python train.py --n_layer=14 --d_model=192 --activation="tanh_gelu" --norm_eps=1e-05 --qk_norm=false --optimizer="soap_variant" --weight_decay=0.0 --lr_head=0.0133 --final_lr_fraction=0.1
Each number is 128 + 24 x the weight over the matrix's rms, rounded and kept within 0 to 255. Layers, rows and columns count from 0.

# layer 8 attention key, 192x192, rms 0.0354, rows 89-109, columns 64-127
[[113 121 143 107 122 117 139  93 110 129 109 147 176 124 107 153 125 126 104 122 144  73 136 132 137 125 102 152 136 103 115 161 135 155 103 130 122 123 145 112 204 143 123 123 114 107 138 139 125 114 163  95 120 175 110 114  94 128 101  92  90 146 143  87]
 [112 128 111  95 131 120  91  86 135 169 168 149 111  89 148 128 129 142  92 169 127 127 164 152 123 104  80 134 155 146 141 149 145 128 146 159 127 131 129 108 110 137 122 139 143  99 138 140 135 115 112  94 103  82 144 188  97 139 101 159 110 118 146 123]
 [135 114 147 129 162 128 115 150 121 124 148 129 120 128 146 124 130 124 128 178 104 123 125 153 154 125 130 133 125 125 173  81 127 120 152 138 132 161 127 157 137 118  99 138 154 119  74 137 154 109  97 113 119 151 140 143 120 116 164 108  75 129 132  77]
 [110 126 107  95 146 134  91 173 107 159 102 114 145 123 157 112  94 182 159 118 163 125 112 127 116  92 153 125 119 105 102 119 138 132 109  91 122 135 124 109 113 133 152 124 111 118 121 122 108 156 151 115 106 159 130 115 123 176 126 159 120 108 156 156]
 [131 118 157  83 107 134 100  98 131 130 109 119 109 150 110 111 132 126 182 133 106 136 122 143 106 116 157  90 147 129 156 115 131 132 173 160 109  97 212 107 141 126 124 132 130 199 128 144 108 112  94 128 141  71 115 112 148 131 103 147 154 136 102 152]
 [124 136 118 165 121 114 157 121 132 106 169 113 133 123 163 164 117 163 121 165 153 110 156  94  63  93  96 102 138 145 107 148 125 106 127 118  94 154 101 115  97  87 111 122 129 108 146 163 174 110 137 117 149 197 137 154 157 116 140 117 148 141 142 137]
 [138 141  49 101 156 167 117 113 132 148 105 158 122 105 142 150 147 117 142  82 154 128 167 120 110 146 150 119  94 129 165 154 156 163 124 170 107 101 125 119  96 139 149 122 146 141 117 153 150 103 137  96 139 118 105 105  73 129  99 104 115 161 121 109]
 [121 150 132 135 116 136 111 122 122 106 127 115 138 127 119 110 116 154 138 150 128 122 133 117 125 100 135 136 148 130 124 142 120  99 122 121 137 141 147 105 165 129 158 131 140 116 152 158 151 123 134 123 142 109 115 136 147 126 108 124 138 148 143 145]
 [173 116 164 156 147 141 122 110 111 150 109 114  84 142  92 159 163 161 103 117 146 134 149  96 113 122 151 146 158 149 175 159 137 115  89  97 116 165 143 104 146 143 153 142 118 139 134 105 119 137 117 154 150 150 107 124 137 116 165 108 126 150 148 124]
 [151 109 141 125 142 170  88 129 122 140 126 113 111 142 131 126  87 116 112 117 132 138 141 116 124 110 119 115 159 125 164 173 137 119 130  95 128 183  64 138 122 158 112 180  95 139 164  88 125 135 184 112 132 169 112 136 143 148 147 125 149  87 141 158]
 [127 170 115 116 116 108 158 140 137 124 134 136 126 115 118  81 134 151 110 137 151 136 138 147 103 110 109  97 115 156 149 144 157 123 144 104 158 121 114 132 114 163 108 166 143 144 109 160  68 132 104  96 131  56 150 156 145  94 152 127  99 143 106 137]
 [ 96 135 117 112 111 131 146 113 144  95 115 122 131 123 103 125 156  97 135 116 132 136 106 117 125 134 149 128 102 124 101 121 156 150 157 121 102  93 124 137 137  91 132  70 154 107 114 113 138 115 148 140 113 128 124 143  75 136 140 148 152 125 130 136]
 [ 90 148 143 143 139  78 162 138 119  89 156 145 131  99 153 133 177 112 136 114 105  96 126 108 114 124  98 108  95 133 149 131 119 137 127 104 143 107 139 141 122 136 130 100 144 122  94 121 161 151 155 130 115 110 154 119 121 155 129 133 132 124  93 113]
 [122  94 115 137 163 133  58 123  95 121 123 113 124 133 136 120 100 131 112 122 131  89 110  97 119 119 118 150 140 142 134 154 122  80  92 125 124 130 125 109 114 137 149 156  99 131 167 120 136 149 106 122 123 132 130 148 132 126 138 104 127 105 139  92]
 [ 88 151 104 132  94 120 162 137 153 109 139 143 135 110 143 130 159 139 152 119 133 116 132 178 129 175 147  96 118 132 124  85 117 183 171 141 120 111 133 150 140 106 125  62 122 118 103 158 139 102 102 101 151  77 131 133 159 140  71 182 113 142  96 130]
 [157 164  91 119  91 140  95  90 121 155 101 111 142 119 166 135 123 165 104 105 118 130 128 125 133 115 156 120 134 126 120 124 137 122  98 128 102 170 129 151 149 153 134 146 132 120 163 136 131 106 144 110 138 164 165  74 146  78 144  86 140  98 166 144]
 [102 130 127 148 111 133 129 199 105 123 154 151 159 106 121 152 126 119 131 146  89 148 165 121 160 141  96 109 130 142 102 106 140 102 136 122 101  93 126 154 148 142 109  80 145 122  71 104 156 130 111  90 141 147 149  99 128 135  94 104 122 155 146 133]
 [124 109 128 117 125 152  87 107 133 115 145 126 119 129  88 103 129 120 141 140 130 130 126 134 106 144 167 143 156 108 121 123 130 135 110  92 151 144 117 162 113 128 121 144 104  80 147 145 141 147 140 128 149 110  67 128 145 130 155 148  92 105 100 124]
 [104 131 157  84 143 150 104 138 121 121 121 157 121 131 128  89 135 126 145 104 118 172 113 118 122 164 120 146 109 123 142 159 115  96 136 102 156 123 189 139 128 134  99 136 105 127 111 112 153  92 115 136 122 161 141  96 118 121 141 141 139 129 120 124]
 [ 98 124 104 120 105 137 107  85 150 144 160 152 102 139 120 124 148 115 125 124 137 135 111 123 133 110 155 122 146 101 124 119 100 101 156 110 123 123  76 143 119 103 128 111 140  85 169 169 141 137 179 140 122 119 141 156 149 145 146 129 150 129 107 112]
 [126 123  93 133 105 129 116 160 123 126 119  93 147 146 126 100 128 139 134 125 108 118 154 111 154 129 130 148  84 115 140 121 125 145 141 146  92 106 118 160  99 134  71 129 142 115 151 139 160 125 126 145  86 134 137 125 121 124 118 143 122 129 102 127]]
# layer 8 attention query, 192x192, rms 0.0357, rows 90-109, columns 64-127
[[116 151 112 138 147 134 127 131  97 180  96 182 155 134 111 193 144 119  83 126 141 141  97 139 188 174 108 127 148 119 146 128 150 131 148 182 122 138 154 150 140 119 111 143 115 106 105 106 122 151 137  83  87 114 145 121 109  74 140 119 156 194 163 131]
 [110 134 127 111 121  96 141 115 129 154 117 110  98  90 103 110 122 137 142 151 160 107 132  73 190 105  94 111 142 152 170 107 121  89 133 160 132 165 175 115 135 128 147 109 140 108 120  80 136 116  92 126 104 133 146  82 155 128  95 130 124 136 189  60]
 [142 141  61 105 120 162 105 158 108 157 112 134 113 100 121 115 120 143 152 101 158 153 109 161 122 131 158 111 129 168 113 150  93 139 114 105 106 132 145 126 112 164 129 129 138 136  67  85 105 108 138 140  86 115  76 167 110 194 136  94  89  99 146 121]
 [ 91 130 141  97 170 133  68 122 139 130 116  87 145 138 109 103 163 163 133 142 106 141 126 130 118 155 154 147 133 134 158 141 127 112  76 139 123 129 122 125 161 131 149 117 153 138  71 153 130 136 118 102 140 127  99 147 161 130 123 155 146  85 122 121]
 [152 150 124 177 140 141 160 123  85 134 131 134  96 123 153 116 117 126 127 136 135 142 133 118 105 106 118  94 106 124 129 138 153 136 174 109 106 140 106 137 135 118 112 126 170 109 161 114 100 112 111 140 136 150 180 157 100 139 128 146 129 138 176 105]
 [163 100  78 150 152 123 124 142 176 122 149 127 122 139 130 140 105  99 133 100 125 112 152 141 123 155 134 101  98 114 152  85 150  62 120 123 117  96 155  82  92 121 123  78 111 124  81 111 123  77 125 103  82 103 161 133 122 156 120 116 169 105 110  66]
 [116 120 128 123 131 112  90 125 108 143  82 139  98 135 133 149 153 130 138 107 138 154 109 104 118 165 107 129 157 148 137 117 117 135 130 114 138 144 133 129  99 115 143 124 114 165 102 129 132  97 135 143 103 152 142 136 104 135 125 133 115 114 115 114]
 [123 109 112 163 120 116 149 116 122 134 145 128  96 127 147 142 119 105 122  90 114 166 110 123 123 140 148 123 139 121 142 133 133 140 138 107 122 129 114 131 129 110 127 116 126 109  97 133 140 133 106 149 129 137 124 118 108 125 139 136 136 121 132 122]
 [140 132 108 146 131 128 128 137 143 149 113  97 100 123 119 143 105 122 137 125 122 119 129 113 101 130 106 135 122 131 140 117 143 123 123 121 146 125 146  81 110 150 148 142 131 163 105 123  97 141 115 147 100  93 144 146 142 118 140  97 129 116 123 140]
 [127 119 126 138 159 125 120 132 113 126 132 128 116 107 147 112 142 129 124 120 121 144 116 120 122 112 118 144 124 121 113  95 122 110 104 132 141 141 123 136 150 103 138 111 122 142 103 119 150 140 125 138 121 181 100 107 115 164 142 146 146 128 124 120]
 [109 131 174 126 144 126 118 106 117 119 119 110 133 127 145 124 122 124 129 143 107 132 129 143 162 141 138 147 152 136 127 138  84 147 116 130 130 153 141 118 155 131 148 135 132 117 148 149 125 119 157 154 138 101 129 157 136 122 140 132 126 137 141 120]
 [124 105 115 126 115 141 128 152 149 122 132 116 110 136 147 126 116  99 115  97  82 147 107 155 135 111 129 167 106 131 147 113 137 125 137 119 115 119 166 146 147  93 112 138 129 100 151 143 140 113 105 115 170 113 106 141 113 155  99 150 156  96 148 125]
 [132 125 162 151 145 111 108  91 117 163  90 115 126 129 125 156 153 141 111 138 139 143 114 112 143 123 145 150 149 133 144 119 104 105 126 175 115 169 102  93 131 164 154 139 127 133 152 135  96 143 154 116 132 137 101 106 135 110 121 123 149 123  99 137]
 [131 103 138 121 134 122 111 114 128 137 129 131 120 125 149 127 130 100 119 108 118 150 111 119 135 147 106 153 135 113 140 111  96  97 156 136 124 130 128 133 125 112 134 141 111 128 138 138 114 133 129 133 116 144 132 124 121 154 113 136 139 146 103 119]
 [149  96 146  83 136 141 124 117 124  91 126 119 114 153 118 148 148 118 139 131 122 166 122 125 149 139  94 122 155 134 137 144 102 129 158  79 121 152 116 123 106 128 107 136  96 150 132 106 128 139 147 136 114 127 135 131 138 159 113 135 117 137 131  86]
 [142 145 113  88 111 124 102 119 147 134 124 136 118 103 135 136 120 146  98 141 136 128 120 143  98  90 122 157 155 142 143 115 104 131 112 183 149 186 113 123 130 132 139 138 109 131 141 142 105 136 137 132 138 176 147 117 143 162 143 128 129 137  97 124]
 [128  96 118 168 117 122 157 114 150 112 134 148 131 126 110 125 109 113 155  99 137 161  88 113 149 128 111 142 131 136 139 143 124 137 148 117 114 116 143 126 129 119 141 165 142 135 129 111 173 141 149 177  93 118 120 104 108 133 129 131 149 100 164 101]
 [ 97 129 115 120 131  97 140 139 119 163 129 125 151 112 115 159 123 113 136 124 164 125 152 100 136  91 115 143 175 137 128 139 125 145  90  94 122 109 110 147 128 119 132 115 108 119 179 104  87 168 132 127 127 113 211 126 147 137 101 111 107 121 116 119]
 [126 107 152 136 128 157 150 153  91 108 150  93 115 133 135 138 126 131 139 162 139 160 146  96 174 136 139 143 137 141 156 119 151 117 145 166 183 115 167 102 133 110 135 166 109 141 144 106 142 107 104 156 106  99 123 120 128  99 102 112 114 134 110 108]
 [155 121 135 152 123 124 106 105 102 161 129 131 109 161 129 140 138 126 112 146 117 154 122 121  68 113 125 165 151 149 116 126 127 109  88 120 110 103 141 130 130 112 142 164 149 105 145 139  85 152 135 122 129 112 115 100 144 101 117 124 101 120 135 130]]
# layer 8 attention value, 192x192, rms 0.0356, rows 64-95, columns 64-127
[[112 130 139 151 135 113 126 137 126 105 179 166 123 114 142 138 111 115 108 127 124 121 119 133 177 159 107 126 142 152 110 103 114 136 143 137 131 151 154 107 108  75 127 189  92 115 101 129 142 143 137 111 109 133 140 130 117  97 133  81 102 126 138 119]
 [108 169 129 164 144 104 163 111 117 125 150 118 135 154  86 107  75 132 130 125 127  98 135 135 131  73 137 127 128 110 142 111 146 110 137 146 118 129 117 151 120 165  99 144  85 118 128 134 110 137  88 122 115 144  89 129 106 102 138 106 131 115 139 151]
 [141 119 124 148 164 134 135 139 129 143 111 106 133 153 153 135 150 181 136  80 121  88  96 106 139 149 113 115 112 110 124 117 143 123 171 108 133 170 134 130 126 162 155 119 150 123 119 138 156 136 111  98 164 137 162 121 158 159 116 115 119 125  86  94]
 [129 128  81 109 105 118 131 133 146 118 108  94 106 126 115  73  88 157 152 108  68 142 151 174 130 166  95 125 104 156 117 115 140 106 138 109  91 142 153 134 114 153 114 132 122 126 133 133 140 139 128  90 152 102  97 134 120 114 161  77 104 106 137 117]
 [134 129 144  91 191 120 148 150  96 134 151 123 122 190 144  81  72 138 136 130 111 120 109 118 155 164 113 130 105  79 134 130 126 156  89 137 147 141 155 157 172 138 141 175 128 184 110 151  95 112 126 169 135 170 115 131 164 144  76 147 147 136 116 127]
 [111 114 181 111 162 150 110 137 133 149 157 106 149 148  79 115 107 140 176 108 116 165 111 100 150 131 132 121 105 119 122 137 148 151 134 131 138 127 174 109 114 150 135 167 142 112 143 131 120 133 155 118  96 100 170 138 160 122 143 147 138 129 150 117]
 [145 126 137 152 150 100 146 141 146 128 103 129 138 141  93 101  94 128 117 130 153 110 117 126 103 115 118 123 131 150 119 152 105 102 126 140 127 125  72 150 148 179 111 129  84 148 159 111 115  87 147 157 137 160 158 134 112 109 132 130 150 130 110 101]
 [164 148 129 133 108 149 144  89 128 147 101 126 146 127 134 101 127 130 139 138 136 110 109 153  90 130 143 112  94 118 121 143 137 129 120 125 177 116 145 146 132 129 126 123 170 109 135 125  94 125 131 147 129  99 120 113 126 103 135 117 156 142 136 110]
 [119 164 151  95 143 160 106 133 129 112  87 122 120 130 126 125 126 122 121 126 125 137 131 146 143  98 142 113 139 141 120 156 121  91 137 140 167 113 139 126 127 122 129 148  98 119 152 156 157 115 152 131 121 123 141 126 124 124 144  88 140 124 145 118]
 [147  96 123 108 130 124 115 152 127 106 135 122 126 128 144 101  92 104 134 103 109 121 142 148 105 126 157 112 151 137 111 114 155 105 134 101 127  99 128 132 154 145 135 135  88 137 100 118 117 145 102 128 110 130 126 130 126 126 128 152 145 104 119 112]
 [136 149  94 147  80  87 148 112 140 131 153 137 135 107 120 154 142 129 130 134 116 123 166 124 127 117 102 150 141 111  91 115 131 138 105 166 132 140 119 107 145 145 178 120 144 111 108 113 136 123 114 111 132 147 138 132 123 129 141 122 108 147 176 146]
 [130 149 158 137 158 111 132 108 144 132 144 177 143 139 123  98 127 128 143  98 143 121 151  92 145 141 147 115 149 113 131 122 108 149 124 125 128 129 137 137 147 108  93 160 136 133 134 138  98 125 131 125 120 141 138 156 128 145 138 126 146 107 116 149]
 [114 132 128 110  92 149 137 112 138 134 119 153 105 122 133 159 132 137 117 130 135 122 126 160 144  95 151 134 152 127 145 114 137 135 107 113 143 106  68 156 161 104 125 141 117 109 158 119 139 154 110 136 145 144  72 118 134 104 122 106 105 114  53 137]
 [154 117 143 175 111 159 160 128 151 135 134  88 134 117 110 127 152 123 119 104  97  93 102 130  89 163 168 131 121 147 139 121 145 139 133 132 126 111 113 137 130 128 141 124  97 125 134 132 147 159 119 119 155 121 117 113 133 159 122 117 137 140  75 107]
 [139 100 138 131 119 140 115 147 105 121 168 147 151 116 129 116 119 100 128  93 141 116 133 110 143 132 125 152 116 122 103 144 144 118 131 167 125 138 133 153 131  94 133 117 157 144 112 135 143 113 107 129 105 150 101 160 167 111 130  98 151 117 130 158]
 [115 147 133 138 143 114 129  99 132 114 123 120 142 146 136 160 177  97 138 132 147 132 163  78 116 157 150 126 127 129 136 106 147 132 158  98 113  83 108 154 160 112 108 119 107 127 107 143 116 115  98 136  94 160 140 127 104 150 144 188 107 125 174 109]
 [175 112  83 117 133 188 140 116 142 162 122 156 118 105 124 132 123 119 119 149  75 134 127 148 146 162 103 102 106 121 117 118  76 150 151 156 110 133 134 103 134 123 120 144 132 140 110 129 140 116 101  80 101 159  99 156 149 155  92 148 157 108 125 105]
 [ 99  90  89 153 122 150 152 107 139 141 117 163  86  87 161 150 139  95  99 163 157 134  97 117 144 120 124 162 111 134 151 150 168 124  97 167 118 131 136 114 142  86 133 105 123 142 114 138 128 123 111 118 116 141 193 141 106 146 104 104 155 118 152 141]
 [103 159 129 134 103 122 131 133 116 155 130 110 141 178  89 113 134 129 109 109 111 168 115 157 133 118 126 110 134 120  95 148 130 143 125 118  95 125 128 149 137 143 160 149 124 105 165 144 117 121 132 125 105  99 143 158 159 148 107 141 130 132 168 107]
 [118 114 106 126 151  91 104  98 112 106 149 140 137  78  96 111  85 135 171 105 145 139 129 128 119  95 139 135 115 106 121 119 137 118 152 126 147 131 151 133 149 119 138 134 153 150 148 141 158 113 133 140 136 133 138 104 158 136  91 131 110 132 153 132]
 [165 102 115 139  75 102 123 132 131 145 134 107 122 131 155 102 115 143  83 126 140 123 149 137 137 115 129 130 140 118 124 145 114 145 128 102 133 136 107 150 145 154 135 133 130 140 151 131 158 109 131 137 158 101 165 130 156 126 153 143 106 124 115 126]
 [128 144 160 150 143 135 128 120  90 136 120 110 104 123 123 102 114 119 123 132 105 138 128 140 125 116 137 131 137 127 128 133  96  80 136 123 138 132 159 120 124 107 127 106 119 144 151 141 125 127 109 100 135 133 133 113 109 174 111 137 124 130 107 168]
 [111 141 114  93 160 148 132 149 137 121 129 115 157 101 121 135 130 141  93 183 120 130 142 127 128 110 121 130 127 119 108 129  99 122 147  81 114 129 143 136 132 111 157 153 136 152 149 166 136 152 134 110 120 129  98 130 163 102 135 154 125 138 179 156]
 [115 148 117 128 115 157 162 122 139 139 102 109 106 124 125 116 124 162 146 134 153 137 112 117  96  97 128 109 156 107 145 165 155 109 154 106 112 116 144 141 117 111 137 130 136 125 128 168 140  83 112 157 115 146 108 142 127 116 125 144  94 101 162 106]
 [ 98 134  96  95 138 163 142 145 101 136 117 106 146 171 147 127 144 140 156 134 136  99 150 112 118 149 104 125 124 136 118 131 154 127 137 144 130 157 116 133 156 124 145 110 125 130 141 154  90 131 150 170 141 161 110 135 146 129 110 113 123 114 113 138]
 [107 137 111 139 124 141 119 111 124 107 136 113  99 105 137  90 153 121 149 167 113 149 161 142  94 156 149 141 132  97 127 144 100 139 141 131 107 151 104 100 116  97 133 127 142 120 157 107 144 135 112 145 136 121  82 109 140  99 160 132 138  62 127 178]
 [135 134 129 133 145 145 129 130 157 143  88 140 115 158 129 119 136 125 130 134 120 102 130  93 138 126 137 125 160 117 117  91 121 115 157 150 126 120 138 120 146 138 151 114  96 124 125 101 101 151 157  96 134 141 164 139 137 123 117 143 127 164  91 146]
 [127 123 119 125 109 152 129 117 105 116 133 115 141 149 101 109 117 109 159 129 100 128 127 140  90 127 109 119 119 129 121 129  92 121 124 122 130  93 137 137 128 125 101 150 107 150 100 129 140 150 115 137 153 142 109 118 130 146 131 123 131  90 116  98]
 [ 95 155 177 134 162 124 185 119  89 118 111  75 169 105  93 125  83  92 123 116 111 132 157 116 100 116  88 125 181 101 141 106 120 142 120 138  96 122 135 128  88 100 116 130 127 143 150 164 134 145  86 118 109 116  87 113 120 149 154 131 144 138 188 137]
 [105 117 159 119 155 130 150 122 127 116 138 136 138 128 155 123 109 118 164 131 117 159 108 146  91 125 105 163 102 143 148 184 123 126  97 116 135 142 133 165  98 113  96 111 141 152  90 134  72 153 141 106 169 142  66 128 159 113 142 133 129 138 113 138]
 [164 133  59 135 104 108 115 111 142 160 124 112 114 119 121 129 180 107 125 111 109 129 167  90 135 130 148 166 169 108 152 134 151 136 115 137 143 157 124 147 119 152 141  95 123 109 133  98  99 130 141 113 105  65 157 124 120 151 122 118 141 110 112 115]
 [125 130 143 133 148 137 136  84 124 133 115 129 120 122 141 144 108 108 132 144  97 120  87 131  98 167 142 145 118 126 105 150 102 131 137 130 178 125 144 135  73 137 108 159 135 140  96  97 100  98 111 135 125 125 142 139 140 122 146 128 110 106 126 125]]
# layer 8 attention output (transposed), 192x192, rms 0.044, rows 64-95, columns 64-127
[[122 115 133 145 129 119 117 142 107 122 120 153  94 150 119  97 132 108 158 133  95 138 145 125  97 111 153 137 110 149 146 147 150 115 139  91 112 103 110 145 100 132 165  98 135 119 170 136 104  91 134 159 167 117 147 159 109 102 106 138 153 126 126 132]
 [131 141 146  89 142 128 115 157 121 148 123 131 108 109 138 107 162 111  94 116  81 135 142  92 157 162 156 125 128 155 119 132 155  93 132 131 130 101 146 121 146  73 121 142 138 131 101 135 144 139 129 143 143 125 141 158 144 124 152 180 137 130 132  80]
 [127 122 144 125 125 128 160 151 111 126 137 138 137 125 138 121  87 108 139 129 137 152 160 165 134 112 134 137  97 143 107 106 121 175  69  99 133  65 138 133 133 162 135 136 128 134 141 141 150 115 129 139 108 123 132 131 139 117 147 119  98 122 126 170]
 [ 78 132 183 121 130 161 124 133 166 122 178 143 144 134 125 124 123 103 100 125 165 103  86 120 133 104 110 121 147 127 145 127 154 127 117 100 131 144 111 108 142 143 106 145 143 120 153 142 131 157 131 122 132 101 149 157 113 106 117 135 131 114 153  77]
 [ 98 153 139 112 133 183 131 145 138  97  95 139 125 107 142 173 143 114 150 132 144 155 141  94 111 133 181 125 159  90 148 133 162  99 158 108 100  62 147  97  81 145 138 127 134 155 167  92 130 106 145 125 139  99 168 108 120 142 166 155  83  73 157 136]
 [132 102 109 137 112 127 146 109 104 122 132 141 129 112 147 117 143 127 118 139 179 105 152 105  87 153 112 133 130 123 122 115 107 136  92  94 134 115 102 116 128 105 113 139  84 140 161 133 118 155 125 121 121 115 128  92 127 137 105 146 116 112  99 118]
 [125 111 150 139 102 147 122 140 104 140 136 111 125 108 101 111 120 141 158 129 116 152 109 126 135 123 110 122 100 158 135  83  98 150 130 144 137 147 123 120 116 109 139  98 138 142  99 112 107 149  98 112 118 136  98 163 163 159 145 133 118  90 139 126]
 [135 121 104 110 111 103 104 158 177 127 137 142 134 149 113 125 143 122 162 127 133 130 149 140 168 150 113 117 161 154 104 122 141 126 153 126 135 140 142 135 129 103 113 118 117 135 110 143 126 115 132  99 124 146 145 142 126 134 107 150 104 124 115 136]
 [116 143 125 155 122 123 149 128 116 105 146 139 103 153 126  98  92 116 140 130 127 137 145 101 132 162 113 119 123 141 156 156  84 127 121 120 137 133 132 130 123 112 153 117 142 126 108  92 129 137 128 117  98 117 108 119 166 152 142 173 150 117 137 148]
 [110 167 143 142 149 109 134 120 118 135 124 104 119 124 127 156 131 120 128 109 144 150 100 137 131 125 168 114 160 123 142 117 124 126 128 145 145 115 117 106 109 123 119 126 142 133 139 151 130 122 174 135 140 130 153 116 141 116 134 112 123 110 131 137]
 [149  90 119 139 143 132 109 127 116 130 113 110 128 131 137 140 118 131 147 142 145 120 141 131 116 110 103 102 134 124 154 145 127  91 128 108 117 148 105 162 165 149  96 139 118 151 125 138 133 129 128 144 147 144 116 128 143 129 114 111 151 139 158 106]
 [104 118 116 147 128 133 153 126 111 121 117 116 137 131 114 123 125 143 135 153 122 140 127 130 103 125 116 117 159 160 137 124 159 130 101 114 133 129 101 175 113 145 126 107  89 113 150 122 103 141 119 131 154 129 115 111 127 119 140 159 132 126 136 100]
 [135 126 141 136 105  96 121 127 163 149 141 120 155 153 119 112 157 115 133 157 126 117 123 105 129 132 138 113 121 161 115 117 130 124 147 136 113 147 171 111 148 127  97  86 153 102  77 118 135 123 112 116 122 106 141 137 125 101 145 121 128 161 146 133]
 [ 83 106 120 119 156 120  91 114 120 161 111 167 127 134 109 129 121 101 110 118 166 153 111 110 120 115 103 127 128  94 132  98 108 134 133 127  97 142 136 114 140 122 131 125 131 142 100 151 135 105 143 139  79 114 127 138 113 108 152 114 125 111 123 127]
 [110  97 137 154 139 116 136 146 130 101  90 131  98 133 135 130 110 159  88 151 140 141 114 102 135 114 158 128 120 116 131 122 171 114 119 130 146 132 146 127 107 106 162 121 127  81 135 125 115 114 172 120 102 143 153 106 137 132 117 140 105 161 150 118]
 [149 130 121 103 122 131 110 142  97 160 101 112 138 114 133 148 103 177 154 125 115 150  78 162 140  98 140 112 146 124 122 132 100 128  96 137 159 155 159 117 143 129 172 109 139 129 162 160 150 162 149 137 150 127 120 130 148 155 117 101 137 108 129 180]
 [100 111 113 139 121  96 126 150 127 101 153 146 137 128  92 127 139 145 118  99 139 141  92 110 133  57 158 155 139 130 152 129 132 142 122 155 134 137 144 164 112 176 120 157 123 150 130 114 120 178 155 147 124 127 140 123 105 119 128 141 107 179 125 119]
 [148 155 146 146 123  98 108 155 113 108 136 117 127 159 140 139 115 147 127 110 112 124 102 110 137 139 150 122 127 154 123 119  87 121 148 124 147 173 109 123 143 135 152 159 132 124 138 111 122 121 137 144 125 149 147  97 132 129 127 109 110 104 126 122]
 [159 125 153 129 159 131 146 139 131  99 133 124 119 132 135 106 150 150 151 100 162 100 150  94  92 122 110 128 152  88 121 130  93 111 152 148 105 134 116 137 132 137 118 143 124 158 114 129 125 124 135 136 124 152 148 127  87 129 120 109 132 122 129 153]
 [ 91 113 104 119 126 148 155 125 131 113 102 100 124 144 164 161 122 114 127 135 111  91 106 121 144 155 117 120 133 123 126 130 127 148 135 126 120 118 146 130 116 161 111  92 148 131 149 113  84  90  71 119 108 133 159 119 118 125 143 124 125 105 105 127]
 [120 162 129 114 142 136 127 150 160 155 143 127 160 110 150 132 121 116 131 132  96 123 114 135 133  86 127 129  99 122 119 108 116 135 134 121 125 141 120 100 134 149 109 113 103 130  94 157 134 145 115  93 117 172 117 162 112 147 153 108 126 110 173 127]
 [135 144 102 145 134 125 150 132 139 148 134 161  95 124 120 143 133 103 131 106 109 123 123 115 128 131 117 124 140 116 127 154 134 160 139 122 124 113 134 106 117 140 144 164 146  86 116  99 162 112 134 118 141 142 103 152 117 113 142 141 113 142 141 111]
 [127 124 112 131 154 146 115 114 126 133 107 149 138 125 104 113 139 130 158  83 164 133 168 118 147 113 143 110 139 141 163 148 145 118 116 159 144  89 152 106 111 117 126 100 132 125 138 130 135 124  96 130 115 115 124 120 117 153 113 111 138 114 101 113]
 [158 145 158 137 120 126 141 153 110 136 104  96 153 126 142 114 142 131 146 105 125 139 120 142 157 123 140 134 131 115 128 123  85 108 122 148 151 139 113 133 128  95 150  90 155 133 174 109 142 140 142 111 153 131  94 148 136 125 135 121 133 143 140 136]
 [104 129 158 126 143 124 165 147 133 142 145 124 119 126 116 125 136 138 140 131 119 133  91 156 121 130 139 118 152 121 171 109 127 136 117 114 137 109 148 103 139 128 127 139 134 139 136 102 121 133 136 118 109 105 130 115 147 126 140 126  94 134 144 143]
 [150  97 127 130 138 120 124 149 138 141 111 160 139 121  94 156 140  87 138 119 150 143 109 119 105 155 100 117 153 160 139 139 189 110 114 122 158 154 126 103 135 141 147 158 133 149 122 120 129 176 134 110 134 122 132 136 122 120 109 131 146 120 112 140]
 [140 128 140 123 133 130 112 151 108 132 143 146 144 155 122 140 150 145 131 129 138 160  97 137 121 124 110 158 115  94 123 143 147 151 145 159 128 151 117 118 117 112 121 164 122 128  90 158 119 131 131 129 145 112  98 122 138 124  87 129 111 116 141 125]
 [ 70 128 112 119 115 128 139 154 129 134 139 134 147 127 121 116 157 156 127 145 161 134 138 116 159 115 169 140 132 133 145 128 134 139 154 161 158 130 117 133 129 127 150  87 159 158 134 110 131 142 145 106 111 117 154 162 119 138 133 126 106 137 144 116]
 [156 137 107 109 142 132 157 118 123 125 107 126 103  84 134 110 155 111 166  95 140 149 111 128 150 164 123 108 171 140 169 132 126  56 113 105 166  66 146 123 137 151 144 121 150 115 112 107 130  99 116 144  97 134  99 114 143 153 108 157 158 104 133 123]
 [ 86 131  96 134 121 143 155 138 116 102 118 144 132 135 122 114 120 139 112 119 133 122 139 117 132 118 147 106 122 139 138 154 181 136 132 159 158 144 144 139 107 144 123 120 141 119 159 141 119 105 131 133 127 107 157 109 143 139 143 159 142 145 147 118]
 [169 106 138 175 127 140 155 156 102  98 174 129 120 123 139 138 121 133 121 178 157 134 141 150 128 103 150 140 119 118  99 139 114  99 165 125  91 153  69 124 164 120  98 146 111 134 134 151 127 126 116 102 129 172 162 125 156 121  99 124 118 125 160 146]
 [ 97 125 121 103 133 168  95 144 120 127  98 157 120 147 152 101 133 136 125 116 109 137 152  93 123  96 143 137 107 161 110 137 149 104  99 116 129 136 113 122 125 106 128 102 144 103 118 180 126 154 130 131 123 145 128 122 136 154 149 167 121 130 144  88]]